Part of a small language model's weights: 2.57M parameters, 11288 steps.
Each number is 200 + 30 x the weight over its row's rms, rounded and kept within 0 to 999. Layers, rows and columns count from 0. The size before them is the row's rms in percent of the matrix's.

# layer 13 MLP up, 192x96, rms 0.171, rows 67-103, columns 0-95
108,190,199,196,237,230,181,277,210,206,250,237,158,174,186,198,231,169,203,179,196,193,188,224,129,194,200,218,197,201,197,237,186,207,223,178,181,180,168,133,199,259,206,150,255,161,173,187,245,251,172,236,218,136,211,223,184,197,141,265,192,251,204,181,185,218,186,142,199,220,172,207,154,212,206,211,178,219,214,174,184,206,206,187,229,235,206,182,255,238,171,235,202,194,190,211,192
100,259,190,220,195,185,189,263,182,204,157,214,224,206,196,235,173,180,200,242,216,218,247,223,150,160,157,175,200,210,204,190,191,261,173,164,232,192,184,187,196,223,210,177,214,199,209,230,230,164,168,212,191,183,203,231,223,147,240,225,217,172,178,121,263,197,146,156,187,222,192,144,205,206,244,200,208,161,183,206,196,213,210,278,193,146,157,218,170,175,227,222,191,225,180,189,234
097,209,235,200,225,209,202,226,149,205,189,183,211,245,211,202,202,203,195,226,213,214,162,246,220,164,203,202,229,292,210,229,181,216,126,162,242,199,168,192,166,212,203,198,208,184,162,179,241,190,215,205,176,189,235,202,188,157,179,156,261,241,222,209,131,188,224,208,188,245,211,169,254,177,210,175,186,208,225,157,192,237,243,213,218,161,195,194,208,182,184,236,128,152,175,244,221
095,199,200,201,148,204,201,231,185,162,246,235,139,178,194,207,230,230,214,184,201,191,236,196,192,235,178,202,210,222,195,162,189,222,204,147,172,124,189,182,173,252,215,159,231,162,144,194,236,173,221,171,283,188,177,206,219,187,225,256,245,195,202,216,182,184,203,202,216,179,217,233,238,247,201,192,193,248,213,177,190,201,260,188,211,207,254,193,195,173,193,198,198,219,209,106,185
094,204,236,250,244,216,183,208,197,205,208,196,208,196,161,204,155,146,279,169,162,225,206,208,168,217,220,212,166,238,266,233,167,209,211,219,215,139,193,170,190,213,164,191,193,223,239,234,248,188,158,201,205,155,244,192,184,223,218,260,174,221,184,195,200,207,178,158,208,182,202,214,192,190,211,233,162,195,209,165,195,210,247,181,263,96,187,211,205,241,204,201,223,193,179,178,191
103,184,206,209,171,185,202,244,218,187,209,190,187,176,219,254,220,156,265,155,152,188,196,236,175,223,137,188,172,214,152,253,169,206,148,204,157,182,159,214,172,215,156,216,237,236,223,254,235,156,170,156,220,210,183,236,197,178,154,255,188,216,204,187,214,200,192,170,196,250,160,206,222,239,238,166,218,188,212,179,187,229,217,244,158,174,197,189,240,195,198,216,199,224,175,143,201
092,244,225,166,200,163,190,243,230,259,167,261,225,167,228,224,204,254,160,166,207,233,182,177,189,225,195,165,233,211,237,166,171,256,198,177,235,196,182,183,223,250,215,200,181,185,200,227,206,169,196,198,192,168,153,169,227,180,246,230,167,177,205,223,240,234,236,169,182,196,193,236,221,202,192,234,164,200,188,175,242,216,190,150,186,140,237,164,144,216,196,222,173,219,191,153,149
101,201,218,221,205,181,194,179,181,198,230,175,236,168,194,261,248,201,287,191,239,165,201,241,207,206,215,215,215,172,211,245,194,237,187,186,186,246,236,190,139,203,219,197,247,181,215,175,187,215,173,191,223,143,235,231,236,151,198,226,171,202,190,109,216,232,204,176,220,190,192,267,218,214,206,167,260,227,222,215,223,186,211,208,154,219,198,147,185,177,214,223,207,157,173,171,199
097,187,191,186,174,202,160,153,203,260,257,203,198,217,229,182,218,188,202,182,160,205,220,178,183,231,190,241,210,235,121,198,174,162,207,207,248,239,190,135,244,204,194,157,286,212,217,227,170,179,182,241,212,230,159,151,189,164,203,209,201,218,189,186,200,196,192,157,245,184,157,188,191,179,219,196,195,184,192,185,205,242,214,160,206,224,240,197,194,191,228,249,183,183,155,120,214
093,236,255,219,166,233,138,245,247,209,193,211,183,225,178,215,190,257,229,166,209,229,213,159,175,172,194,229,139,257,203,163,188,235,212,178,178,208,212,187,233,209,203,184,222,207,209,171,164,172,185,170,168,218,245,221,207,195,197,193,191,183,219,175,221,182,209,201,188,149,172,170,200,193,276,202,158,193,186,214,144,242,155,172,222,179,147,219,180,169,203,249,187,275,179,171,179
089,174,222,199,228,190,156,243,283,242,188,221,195,214,182,194,217,199,208,189,161,214,161,267,203,168,113,223,168,149,197,188,153,250,222,201,246,220,181,222,175,226,216,158,172,228,227,240,237,199,209,177,177,209,136,167,208,207,220,246,184,161,252,176,215,199,224,183,197,212,198,208,215,240,206,209,216,195,174,196,202,253,166,193,148,204,225,254,183,222,207,190,161,211,190,183,167
113,164,189,195,224,182,189,213,215,251,153,186,210,219,155,215,236,203,192,225,211,233,188,159,179,182,182,217,218,260,195,203,164,205,263,190,216,216,152,230,217,163,183,211,261,202,276,229,185,169,121,161,182,194,168,241,190,226,202,201,237,193,183,172,218,212,188,137,198,204,209,172,234,214,162,209,165,197,215,160,215,242,193,226,193,228,218,173,193,197,219,190,142,223,123,216,154
116,154,251,202,222,226,200,154,172,197,168,222,199,161,234,217,192,178,211,221,191,187,209,173,181,234,212,189,227,230,184,242,170,243,216,207,231,201,149,209,203,201,184,170,208,170,245,247,221,205,150,192,223,189,214,233,231,213,163,246,249,231,195,187,204,211,197,189,192,203,148,194,265,213,235,201,260,226,191,213,202,222,159,184,215,214,134,170,268,204,125,231,143,211,154,163,198
105,172,216,184,214,197,152,224,202,207,200,208,143,221,177,192,242,219,193,177,193,153,185,208,197,225,181,226,174,246,142,220,187,189,275,179,164,208,193,246,140,187,242,181,248,157,233,211,207,225,254,204,197,208,186,171,164,213,196,157,188,185,253,203,301,197,192,214,156,193,207,228,251,200,220,203,182,236,231,178,190,216,171,161,241,157,201,182,163,193,196,162,164,204,194,228,226
095,243,213,208,192,213,161,229,155,228,225,208,201,192,134,208,218,148,227,164,173,255,264,184,232,184,185,226,158,210,226,182,192,174,235,189,178,188,119,184,140,194,233,219,205,228,166,255,234,169,205,201,194,182,185,197,181,167,145,227,173,199,224,197,204,182,174,224,211,238,203,214,209,160,209,157,191,202,246,252,209,210,268,165,182,194,226,196,203,255,224,195,188,216,172,208,254
093,189,172,186,169,169,220,181,199,244,233,197,272,216,184,205,222,183,263,195,200,216,199,244,123,157,217,220,211,230,211,229,190,192,203,173,218,218,178,201,191,259,268,186,188,186,156,207,217,181,191,242,267,206,224,182,217,140,217,196,193,205,151,130,235,142,242,187,197,194,192,218,193,161,195,201,217,220,191,152,238,205,229,194,211,189,211,233,189,204,154,224,162,186,188,137,224
095,165,206,204,235,159,208,186,207,268,157,201,222,205,195,209,234,187,227,183,181,244,162,215,190,218,185,194,219,198,171,176,205,213,203,115,204,190,200,140,224,268,202,190,186,149,147,182,200,255,255,215,233,215,146,191,220,181,231,210,179,149,216,155,231,241,198,193,194,216,219,265,135,136,216,191,229,189,240,200,187,208,185,173,220,188,223,208,145,218,190,203,181,221,200,176,199
101,198,214,157,195,188,167,183,149,218,203,258,188,202,231,171,237,180,183,182,164,217,202,268,219,270,158,172,137,186,229,180,174,219,176,190,197,169,202,209,205,232,250,213,250,262,209,182,206,213,162,196,183,179,185,179,220,206,219,176,200,221,222,194,195,219,185,194,220,155,211,184,177,190,247,151,173,220,226,166,287,225,199,231,184,155,190,238,171,198,252,188,140,177,194,160,199
099,214,179,187,216,126,108,245,209,197,231,212,160,200,165,167,261,203,232,170,188,154,205,235,194,234,217,199,189,232,238,176,171,247,195,178,225,182,180,207,200,203,216,203,216,163,137,175,215,211,192,184,189,220,245,205,199,184,194,181,265,201,212,173,219,182,208,197,154,223,216,222,204,204,188,179,240,201,211,161,181,243,206,125,196,204,259,269,182,161,202,231,167,186,176,193,164
107,217,201,203,225,164,154,188,172,200,170,228,182,214,175,214,235,201,251,191,175,156,162,221,181,203,168,221,178,248,197,195,166,265,205,148,129,217,168,223,160,228,209,167,193,213,217,199,257,229,183,177,227,219,159,188,180,185,175,238,175,194,203,166,210,232,138,206,145,214,216,208,255,228,167,186,197,273,204,214,229,276,188,251,208,192,191,209,182,219,178,212,164,231,184,195,167
132,184,222,242,260,171,163,154,173,182,177,243,207,176,191,247,177,176,261,183,179,217,175,206,214,197,182,180,238,248,192,196,191,209,207,183,172,223,136,182,201,247,181,235,259,170,189,179,218,251,193,173,222,160,222,230,212,155,190,240,164,253,214,164,241,257,159,139,182,228,210,221,180,148,245,191,213,199,230,203,190,214,227,196,215,171,214,182,186,217,210,221,167,179,176,173,157
089,148,209,137,182,209,186,273,155,241,173,185,242,259,218,157,204,192,232,233,182,184,226,211,212,194,176,161,169,213,243,200,180,203,214,199,204,233,224,160,175,224,233,194,202,226,166,231,235,239,160,241,176,207,142,194,175,151,191,181,217,170,191,196,241,209,187,182,238,217,219,216,182,171,205,201,201,280,172,163,177,210,228,206,222,206,143,141,151,223,196,249,201,224,191,212,207
096,144,219,160,192,214,198,182,236,187,193,210,248,189,206,250,242,216,204,237,221,216,222,186,245,200,182,169,225,205,189,271,166,153,157,234,192,200,168,148,172,144,205,232,216,198,220,179,178,178,212,210,229,187,148,182,232,212,211,243,219,225,204,157,253,161,250,206,171,173,198,207,195,216,212,167,249,204,186,222,216,223,175,146,199,218,163,226,207,249,131,231,188,163,160,214,237
101,214,188,168,207,210,200,210,173,225,206,277,222,216,243,215,175,242,202,203,187,173,210,241,217,175,165,212,252,214,221,213,202,222,176,177,163,163,149,168,207,182,165,149,215,155,198,182,224,273,190,200,213,162,283,196,148,149,241,265,264,203,217,189,253,199,180,205,185,173,210,175,222,224,174,189,197,241,229,183,149,189,197,176,205,147,194,203,222,214,193,207,173,229,193,185,181
106,156,192,136,230,194,130,197,224,228,241,221,199,193,170,176,271,228,219,199,182,163,211,186,220,201,192,191,224,240,191,172,163,206,215,166,228,256,101,187,217,209,213,184,216,181,243,152,185,221,193,211,235,188,198,199,236,193,200,183,258,223,186,198,240,198,238,182,182,225,184,185,219,220,225,210,187,173,268,191,176,230,252,170,180,215,192,180,188,177,148,236,164,220,155,225,218
093,212,238,201,202,170,161,236,144,179,199,147,212,166,233,157,224,220,221,160,162,175,213,198,214,199,165,163,160,229,234,244,196,239,222,211,167,185,204,214,192,184,173,209,208,252,171,155,229,199,228,194,204,221,152,202,224,138,176,196,175,238,185,199,238,206,160,206,223,196,222,206,273,152,207,192,236,227,177,225,227,219,118,216,180,161,176,171,172,157,220,200,151,235,165,206,183
106,168,173,170,186,205,182,153,228,218,185,209,235,164,182,249,191,176,231,194,181,199,270,187,178,208,185,284,190,245,193,203,175,174,211,196,199,180,123,148,176,174,203,250,211,213,191,169,241,232,123,249,219,201,234,227,267,261,176,200,145,194,184,193,219,231,189,177,199,246,194,181,181,207,228,205,228,205,229,175,182,216,216,235,228,200,175,167,232,177,195,208,175,221,172,200,189
115,208,258,166,216,156,202,206,215,229,162,263,196,190,226,253,237,189,225,198,169,187,218,223,194,208,178,152,232,186,183,232,195,237,208,202,224,189,199,159,227,225,150,236,255,182,208,205,245,205,219,147,249,161,205,168,198,175,180,202,193,183,209,189,255,186,219,154,175,225,225,151,183,157,239,195,224,216,238,172,218,187,221,175,148,208,221,157,228,198,220,228,162,237,203,125,156
104,176,251,179,209,202,197,207,221,202,213,207,221,182,210,192,197,222,189,232,185,186,196,226,221,194,162,217,183,245,238,181,192,277,155,196,154,176,150,216,167,167,256,132,252,206,239,237,235,184,176,158,211,189,183,219,204,185,177,253,149,269,188,148,193,149,187,147,252,212,172,212,206,198,210,165,239,188,175,221,176,218,209,257,146,166,183,211,174,218,193,199,171,194,184,195,204
097,194,237,161,219,230,172,180,169,220,170,170,169,175,166,199,265,225,179,215,210,223,192,239,210,186,197,165,178,218,185,236,189,218,179,213,193,202,192,195,165,219,139,168,200,150,210,170,215,234,174,207,276,211,222,191,218,215,183,207,236,252,182,170,182,192,216,172,192,191,193,207,287,228,190,139,183,201,179,204,144,295,178,229,219,215,144,196,194,177,176,233,189,215,145,213,186
093,194,224,190,218,177,205,264,193,229,211,210,161,139,179,280,252,184,228,208,205,201,217,228,216,241,222,168,207,213,206,214,168,255,173,151,161,173,198,150,241,218,236,165,207,166,190,238,233,235,224,183,215,200,163,233,234,194,183,250,191,217,220,223,192,181,185,126,172,230,191,242,179,239,179,160,183,216,170,191,216,215,205,118,201,202,192,212,158,186,200,206,210,157,208,204,156
104,175,203,227,258,261,168,176,200,215,194,141,164,192,208,182,196,207,200,229,203,183,235,225,211,184,185,251,161,238,202,160,183,195,202,160,196,220,172,190,202,195,127,187,189,148,237,139,263,184,216,207,232,235,188,210,225,178,163,190,184,242,230,182,200,205,199,160,229,223,204,228,226,194,201,172,219,260,207,262,230,252,216,215,193,180,179,143,203,198,211,263,153,211,154,179,182
091,230,187,190,218,192,236,176,252,228,241,194,182,165,219,200,271,214,247,238,138,187,198,223,206,174,108,231,188,191,227,181,177,211,210,201,215,172,235,201,188,162,173,220,230,173,218,202,225,236,229,198,214,167,224,209,235,174,231,156,154,226,267,204,197,203,181,184,221,214,169,203,204,146,257,220,158,185,192,181,161,210,174,185,163,219,168,157,211,167,161,237,241,182,214,225,166
100,208,189,184,239,212,176,236,136,181,220,223,194,195,132,207,199,222,226,205,192,165,188,224,213,154,239,208,266,197,234,206,185,204,246,188,199,189,124,241,232,210,259,166,209,183,168,201,242,228,234,186,202,191,189,214,218,179,185,196,213,240,216,154,211,219,165,188,165,196,217,164,198,207,224,150,146,250,157,207,217,230,185,156,216,184,177,193,213,244,121,241,167,220,176,191,163
104,201,165,204,215,228,152,218,179,227,273,274,218,192,158,174,178,208,214,210,225,209,245,231,231,215,201,208,234,238,157,194,169,184,239,227,155,206,226,236,211,166,215,200,241,220,194,224,251,165,127,168,201,171,169,167,162,206,190,200,173,195,222,175,182,182,221,188,201,219,158,164,174,205,187,253,206,222,225,182,213,221,216,190,223,163,252,209,217,198,156,169,202,227,185,107,193
092,170,192,173,250,193,226,253,157,198,181,181,200,173,172,188,237,188,220,197,226,192,202,253,161,210,212,198,173,243,194,221,178,204,203,190,204,187,183,126,201,178,185,178,232,188,151,143,172,185,169,243,242,160,237,214,158,172,177,162,228,254,187,217,232,167,244,195,172,184,219,216,169,218,245,210,235,209,228,155,223,207,224,242,208,211,187,183,229,193,215,303,171,185,177,225,240
100,216,204,181,151,197,193,209,139,272,186,216,226,208,198,214,211,205,211,205,243,212,191,176,224,211,229,240,196,222,163,219,173,214,221,192,94,229,153,206,205,176,205,184,217,174,174,178,191,221,139,211,242,164,202,206,217,145,190,200,204,228,205,213,207,196,228,220,166,158,127,197,237,147,152,222,198,227,245,183,194,226,218,187,166,208,243,208,264,200,152,229,175,188,176,182,237
# layer 13 MLP down (transposed), 192x96, rms 0.186, rows 67-102, columns 0-95
100,170,206,227,176,207,209,152,210,191,191,212,221,168,203,212,207,198,195,181,179,219,185,209,212,249,218,163,192,193,144,194,232,258,193,227,191,210,239,213,253,171,203,265,179,253,234,187,150,212,229,201,233,199,195,241,219,183,195,155,228,139,181,183,263,161,177,244,216,220,219,195,172,229,247,146,191,243,222,219,202,91,168,212,170,172,174,213,199,197,171,236,191,192,198,178,207
101,195,188,170,216,193,230,236,242,208,166,184,144,207,149,191,246,174,174,203,170,161,241,212,202,201,202,178,232,167,169,238,228,187,163,210,243,203,219,211,175,207,189,190,234,212,203,202,174,209,171,175,208,210,152,175,191,278,179,219,200,154,189,235,144,140,227,225,125,271,199,212,222,225,224,233,183,193,218,195,233,232,195,195,204,242,184,144,215,202,212,161,168,231,149,240,222
091,209,217,229,185,209,235,182,230,170,140,188,212,214,188,237,192,185,130,207,213,191,273,239,259,212,148,207,241,163,193,202,144,228,209,172,240,211,211,237,224,207,171,189,232,192,191,225,161,192,186,160,134,181,223,171,207,203,186,244,235,166,207,257,142,207,188,172,176,174,235,174,190,212,208,181,226,178,245,231,215,257,204,161,198,140,210,195,193,184,207,171,223,151,201,210,199
094,194,234,179,251,245,180,218,202,202,220,234,228,206,199,235,178,228,202,252,238,212,160,228,172,158,144,239,201,196,157,265,196,211,242,260,234,208,199,195,195,168,199,214,147,227,215,225,187,191,208,204,117,261,190,216,205,182,190,189,212,219,196,160,220,192,170,170,201,209,152,176,189,181,165,242,219,169,180,232,241,242,144,218,184,186,163,217,205,193,182,170,158,172,184,201,261
091,154,194,165,206,155,213,193,200,228,183,204,200,217,168,184,229,186,209,262,255,131,202,216,244,205,225,190,230,145,219,227,168,195,160,219,216,202,207,122,223,162,229,234,201,187,187,196,183,268,205,171,274,167,187,232,240,154,229,174,244,157,206,211,243,169,210,235,232,201,221,204,185,166,230,195,182,168,204,169,158,185,157,184,224,186,190,193,175,237,199,189,208,189,228,248,182
113,211,227,185,188,223,203,211,210,170,254,162,233,228,177,262,190,227,217,167,166,191,180,182,223,240,188,188,240,274,177,227,166,215,203,221,239,182,161,172,214,188,245,252,185,219,204,223,205,212,181,215,241,250,169,198,308,158,193,192,200,194,196,168,144,174,206,198,208,234,230,178,174,199,218,161,207,203,197,180,188,198,191,213,190,188,181,237,145,165,126,207,185,179,170,214,152
099,202,239,245,227,192,207,166,192,159,206,147,208,186,168,182,174,175,186,175,210,156,201,226,244,188,154,212,178,226,217,217,124,193,231,226,204,162,198,202,166,131,180,198,218,222,256,180,193,197,179,161,222,165,229,247,177,198,204,168,267,258,140,182,281,176,207,202,160,224,246,166,221,229,202,188,207,165,191,185,210,200,224,203,198,239,174,225,233,198,235,208,219,198,165,196,227
097,240,204,210,209,213,194,191,229,198,207,226,194,231,202,177,198,199,193,194,198,230,188,197,191,261,236,177,191,231,194,140,318,197,197,167,183,167,213,193,233,207,223,221,219,252,165,190,206,225,222,200,204,160,194,229,147,189,180,177,176,208,196,229,178,187,166,179,219,173,187,181,174,198,222,213,197,235,168,215,199,51,225,158,220,202,189,205,192,233,215,204,149,225,208,195,208
096,193,210,236,173,160,177,210,193,153,233,200,157,238,191,195,183,239,169,247,190,184,196,165,203,193,225,169,194,201,214,173,226,225,225,198,207,227,253,195,213,171,222,182,200,238,196,172,203,200,202,195,215,238,257,168,212,167,157,217,213,185,215,215,76,207,197,211,252,183,165,192,134,207,208,184,225,209,231,186,224,249,186,221,172,183,176,175,242,204,269,165,180,201,220,270,180
091,198,198,170,202,200,216,191,177,190,224,207,141,243,196,220,229,209,218,166,157,161,203,163,234,196,187,210,183,227,198,165,243,242,214,203,177,180,214,198,202,138,185,266,229,241,200,209,174,217,225,202,197,225,213,261,261,196,136,204,177,142,238,162,188,173,161,203,180,250,201,188,129,227,246,203,178,164,216,214,165,205,192,232,198,171,200,286,235,227,187,187,196,183,199,230,171
097,209,212,187,181,152,198,202,179,158,175,173,151,188,191,160,171,189,178,147,224,231,201,142,210,188,222,198,175,203,228,167,171,215,233,231,194,116,216,205,259,188,243,191,205,184,221,185,148,221,199,192,196,215,243,253,171,183,215,166,217,217,185,253,230,191,249,212,206,153,198,184,163,271,220,204,231,178,232,162,242,205,238,159,181,235,183,198,236,184,244,217,228,230,170,240,184
157,184,147,178,236,216,192,195,224,205,182,173,199,211,240,141,270,164,206,233,224,181,194,211,160,215,221,249,196,186,202,195,213,194,266,212,186,224,190,202,190,201,199,170,160,188,237,221,194,204,187,202,166,225,177,211,177,230,189,134,213,251,186,165,196,153,216,233,178,256,209,168,231,177,123,154,172,217,242,240,190,245,217,210,184,250,251,184,118,222,190,209,210,191,206,198,206
112,194,213,181,206,164,222,243,233,179,197,219,191,173,175,154,231,218,196,171,149,200,189,231,253,253,230,181,231,241,268,139,250,159,191,177,202,176,200,168,157,166,233,205,186,189,183,173,188,210,200,186,189,201,211,178,240,218,151,223,253,151,265,166,187,226,232,232,227,217,204,174,217,234,217,172,201,172,213,185,249,206,155,165,221,145,191,223,172,186,238,159,168,180,210,227,211
094,195,171,196,164,244,227,258,263,213,219,173,231,168,239,194,180,219,227,246,218,224,137,223,178,202,182,195,177,201,211,169,316,204,205,158,246,190,227,207,202,215,170,237,191,239,226,191,173,212,167,178,168,171,159,188,210,203,200,226,195,209,188,169,199,215,183,203,235,177,189,217,166,171,188,266,182,207,179,197,163,120,178,236,166,173,200,166,181,165,202,227,207,187,224,177,218
085,170,152,206,211,173,213,169,217,200,197,245,196,195,209,210,176,216,181,209,237,197,182,254,140,230,229,195,239,179,186,210,221,188,174,177,253,196,281,194,172,212,210,220,216,245,236,198,145,220,197,219,208,204,211,221,200,232,252,162,143,210,172,213,128,271,173,234,173,173,208,232,197,205,145,199,172,213,177,155,164,196,141,229,181,210,190,214,266,204,221,243,201,175,203,203,194
091,241,223,167,203,221,159,189,178,167,253,184,206,166,237,191,184,234,191,173,226,212,195,180,222,196,209,212,201,199,245,180,195,184,238,205,190,219,270,269,238,166,176,215,149,206,196,197,156,214,249,194,187,106,212,253,201,211,151,172,239,184,220,213,218,183,215,200,182,166,179,196,177,204,155,224,164,176,183,211,179,165,204,195,199,180,231,180,202,283,195,153,260,188,177,211,240
085,253,239,219,211,176,201,176,195,163,198,193,183,212,187,202,201,182,217,193,193,134,254,239,205,164,209,244,196,197,193,189,272,204,209,231,209,190,218,217,205,129,182,178,200,231,217,209,219,181,192,123,180,234,261,225,261,173,171,193,169,215,188,233,214,246,164,181,230,208,177,146,204,223,170,170,126,207,174,188,253,156,189,240,174,192,198,210,230,213,209,221,221,202,216,163,253
099,193,160,252,250,256,214,214,281,184,213,146,200,208,211,180,179,213,186,230,220,206,147,205,204,202,195,217,186,215,245,122,249,191,169,236,218,259,180,204,241,195,166,209,188,198,209,181,231,161,194,198,183,218,170,246,167,219,212,163,173,212,158,168,175,200,190,172,228,218,203,171,218,217,205,232,200,206,199,236,195,138,153,213,153,218,166,201,155,209,192,252,217,174,251,214,165
102,215,190,218,230,255,189,228,176,162,249,199,213,160,209,127,174,225,190,220,283,235,193,160,197,160,224,209,221,268,161,209,230,154,192,176,204,213,239,247,175,227,180,234,175,203,178,208,194,147,220,169,179,284,189,219,163,216,214,187,201,217,186,182,250,189,168,186,182,209,199,210,256,177,171,207,221,202,177,221,174,217,190,205,162,216,172,199,199,208,234,214,196,195,164,172,267
106,214,195,180,192,187,202,185,205,204,218,221,151,219,215,139,182,186,199,208,207,161,237,187,228,187,220,225,218,176,220,178,196,173,202,114,204,177,218,183,245,215,208,146,77,167,243,166,194,240,208,226,213,215,177,165,223,202,219,208,167,190,208,230,152,210,181,199,245,202,247,173,181,215,236,198,225,242,182,171,241,186,198,220,182,248,208,194,160,173,195,153,243,263,201,186,196
153,175,206,227,198,179,206,242,208,201,173,183,194,234,210,232,206,226,226,195,184,219,197,184,218,237,196,199,190,203,201,159,322,224,184,247,205,158,172,195,262,180,197,206,235,262,213,225,230,191,193,176,163,163,204,213,256,185,171,200,175,184,213,193,213,208,157,187,225,209,206,150,180,222,221,177,236,159,188,186,207,83,202,214,167,161,177,193,204,210,185,187,198,208,263,169,196
088,205,212,195,210,172,208,213,186,148,230,222,164,177,209,210,193,188,206,228,238,235,170,170,207,214,139,155,208,175,156,213,242,219,227,204,208,205,209,198,183,156,197,261,179,206,253,223,155,214,193,173,215,198,213,181,284,227,222,186,177,222,205,224,250,236,213,222,211,220,135,163,184,206,215,226,184,162,234,172,185,170,180,222,148,154,202,270,204,198,206,165,224,139,265,168,199
103,228,201,181,180,193,187,220,194,210,234,227,245,276,221,166,184,251,198,185,214,184,192,140,183,188,223,195,188,225,193,217,62,187,224,166,184,205,238,210,207,245,225,157,208,220,178,223,243,225,159,156,148,189,227,191,173,239,201,195,236,169,201,213,143,188,197,203,222,181,241,204,203,207,213,223,224,173,173,193,159,242,196,210,169,187,211,165,239,189,203,165,217,225,163,211,220
086,245,190,218,244,262,211,174,188,94,222,182,103,193,138,190,229,193,194,152,211,143,233,134,170,212,178,214,158,198,165,183,192,226,209,188,199,169,165,215,197,221,223,248,213,216,191,225,224,150,190,208,188,218,181,220,215,189,176,172,196,192,186,200,204,187,217,218,224,213,218,224,213,235,254,191,226,198,202,208,219,206,209,174,166,234,215,201,186,209,180,219,222,218,236,218,276
100,179,174,219,164,249,211,212,209,216,221,180,200,201,234,208,166,186,186,245,163,155,218,161,204,187,217,156,221,225,199,201,221,134,223,171,172,200,207,213,204,255,149,185,205,232,222,193,235,196,175,217,177,216,163,203,138,179,172,163,205,187,187,191,214,198,114,206,305,212,173,215,261,221,166,213,222,217,186,199,179,210,225,213,219,183,192,196,273,211,245,218,183,225,205,165,248
088,153,208,193,129,203,201,234,207,198,181,225,176,236,205,181,210,215,231,257,253,219,230,220,186,190,176,207,204,165,212,179,164,94,169,184,181,207,162,228,195,222,201,157,199,126,261,211,184,171,174,223,210,273,217,196,195,237,175,210,239,192,236,174,198,215,230,180,228,181,162,195,175,230,198,242,190,206,166,222,202,236,199,193,197,277,176,201,165,196,178,204,199,172,224,176,219
112,242,204,171,157,226,235,190,215,180,152,235,198,164,244,189,144,207,198,234,211,163,172,206,188,191,234,176,205,172,229,236,220,188,216,202,196,249,268,147,257,132,154,234,219,200,221,237,210,176,233,171,173,180,185,156,180,197,213,217,253,192,203,250,252,153,214,223,190,180,189,204,249,188,187,204,166,188,193,200,140,186,180,218,190,205,205,170,213,235,171,174,250,163,235,172,217
110,194,203,219,216,217,201,221,195,200,193,202,176,194,219,219,172,184,193,168,214,173,186,227,196,181,175,221,187,219,201,179,332,196,205,213,171,206,194,189,229,192,225,184,185,219,190,225,192,205,230,209,216,158,226,192,208,188,206,198,193,221,164,211,227,224,208,178,164,223,207,194,182,217,196,183,217,184,209,209,220,5,187,200,204,197,188,207,186,202,195,207,246,208,251,191,213
104,197,177,215,229,227,178,200,200,192,184,217,205,215,163,164,203,164,187,194,241,218,224,178,153,214,185,200,195,174,173,232,113,194,241,197,201,215,258,247,153,205,195,206,225,180,144,197,211,213,180,188,166,167,150,225,181,228,222,167,203,250,195,241,149,167,181,247,232,225,163,219,194,175,242,209,195,224,202,221,144,205,253,243,188,258,196,250,164,214,154,148,197,212,181,241,223
093,163,195,191,232,171,174,158,200,165,174,200,141,194,201,172,186,191,145,208,193,184,189,201,201,215,247,190,225,241,242,226,260,182,181,198,164,176,212,231,211,171,177,175,130,165,230,189,206,217,222,193,242,316,241,205,205,246,165,204,217,183,208,177,134,207,218,246,213,189,206,200,217,249,213,193,175,225,179,149,230,224,179,149,185,214,217,203,187,234,205,228,228,199,179,234,178
087,217,185,175,176,216,173,202,191,213,223,226,204,198,151,203,172,205,226,185,162,191,185,217,188,202,183,230,169,184,187,199,274,176,179,171,229,170,192,199,187,159,193,294,214,231,217,192,204,191,175,209,208,125,224,234,194,222,183,148,225,215,162,201,221,222,194,246,231,233,199,217,184,190,241,224,202,234,216,189,221,89,196,211,168,217,179,226,212,168,151,211,166,260,219,152,247
115,189,187,221,233,183,235,181,173,199,188,151,225,164,219,186,206,218,201,214,194,202,149,197,227,195,258,171,204,215,206,201,301,190,174,201,175,214,212,227,198,207,224,203,131,234,192,178,198,202,213,192,186,365,206,211,171,221,221,214,202,166,172,179,166,206,188,214,229,193,159,167,193,235,195,159,223,212,190,233,206,216,199,208,211,192,180,189,172,196,181,237,193,170,246,202,210
091,158,200,270,224,207,182,194,212,189,179,209,226,187,172,195,223,178,221,231,217,202,184,169,221,167,225,222,210,185,197,195,310,199,179,201,208,240,198,187,191,233,195,208,251,204,197,189,221,223,212,178,231,123,178,150,205,174,196,217,199,169,188,230,145,268,180,128,187,184,239,183,252,218,190,186,252,240,215,201,188,117,194,211,199,231,162,192,182,232,187,179,165,198,215,181,192
104,204,212,242,182,220,199,170,232,224,179,158,205,264,204,184,185,235,193,164,212,224,176,133,152,199,242,161,170,185,177,214,175,216,188,223,250,188,231,190,253,192,183,213,176,158,210,181,197,144,141,224,224,253,238,223,194,205,150,203,188,248,147,225,177,176,232,231,191,162,158,228,216,208,214,207,210,197,204,207,194,267,195,232,221,207,195,168,177,217,247,229,171,162,141,199,239
102,187,150,232,161,171,222,208,229,157,244,248,231,208,211,164,252,229,226,174,208,191,187,168,205,165,175,238,191,178,170,153,153,195,167,185,173,200,192,202,257,238,188,199,198,176,194,202,213,259,274,246,209,223,201,231,194,196,196,244,143,161,192,161,182,204,184,252,134,226,247,206,162,209,236,181,182,205,189,243,171,207,224,213,179,158,249,221,207,202,153,211,206,186,205,174,191
089,163,221,236,172,206,225,192,196,179,170,233,163,204,188,203,204,182,166,183,188,183,209,134,212,165,217,197,180,161,215,212,177,183,186,151,170,205,210,232,200,218,225,157,198,163,190,261,182,239,221,187,157,187,195,195,241,193,219,226,188,143,192,193,183,254,126,222,208,219,233,176,187,240,269,244,204,260,204,214,221,237,210,183,200,220,218,200,162,237,184,116,223,245,191,192,143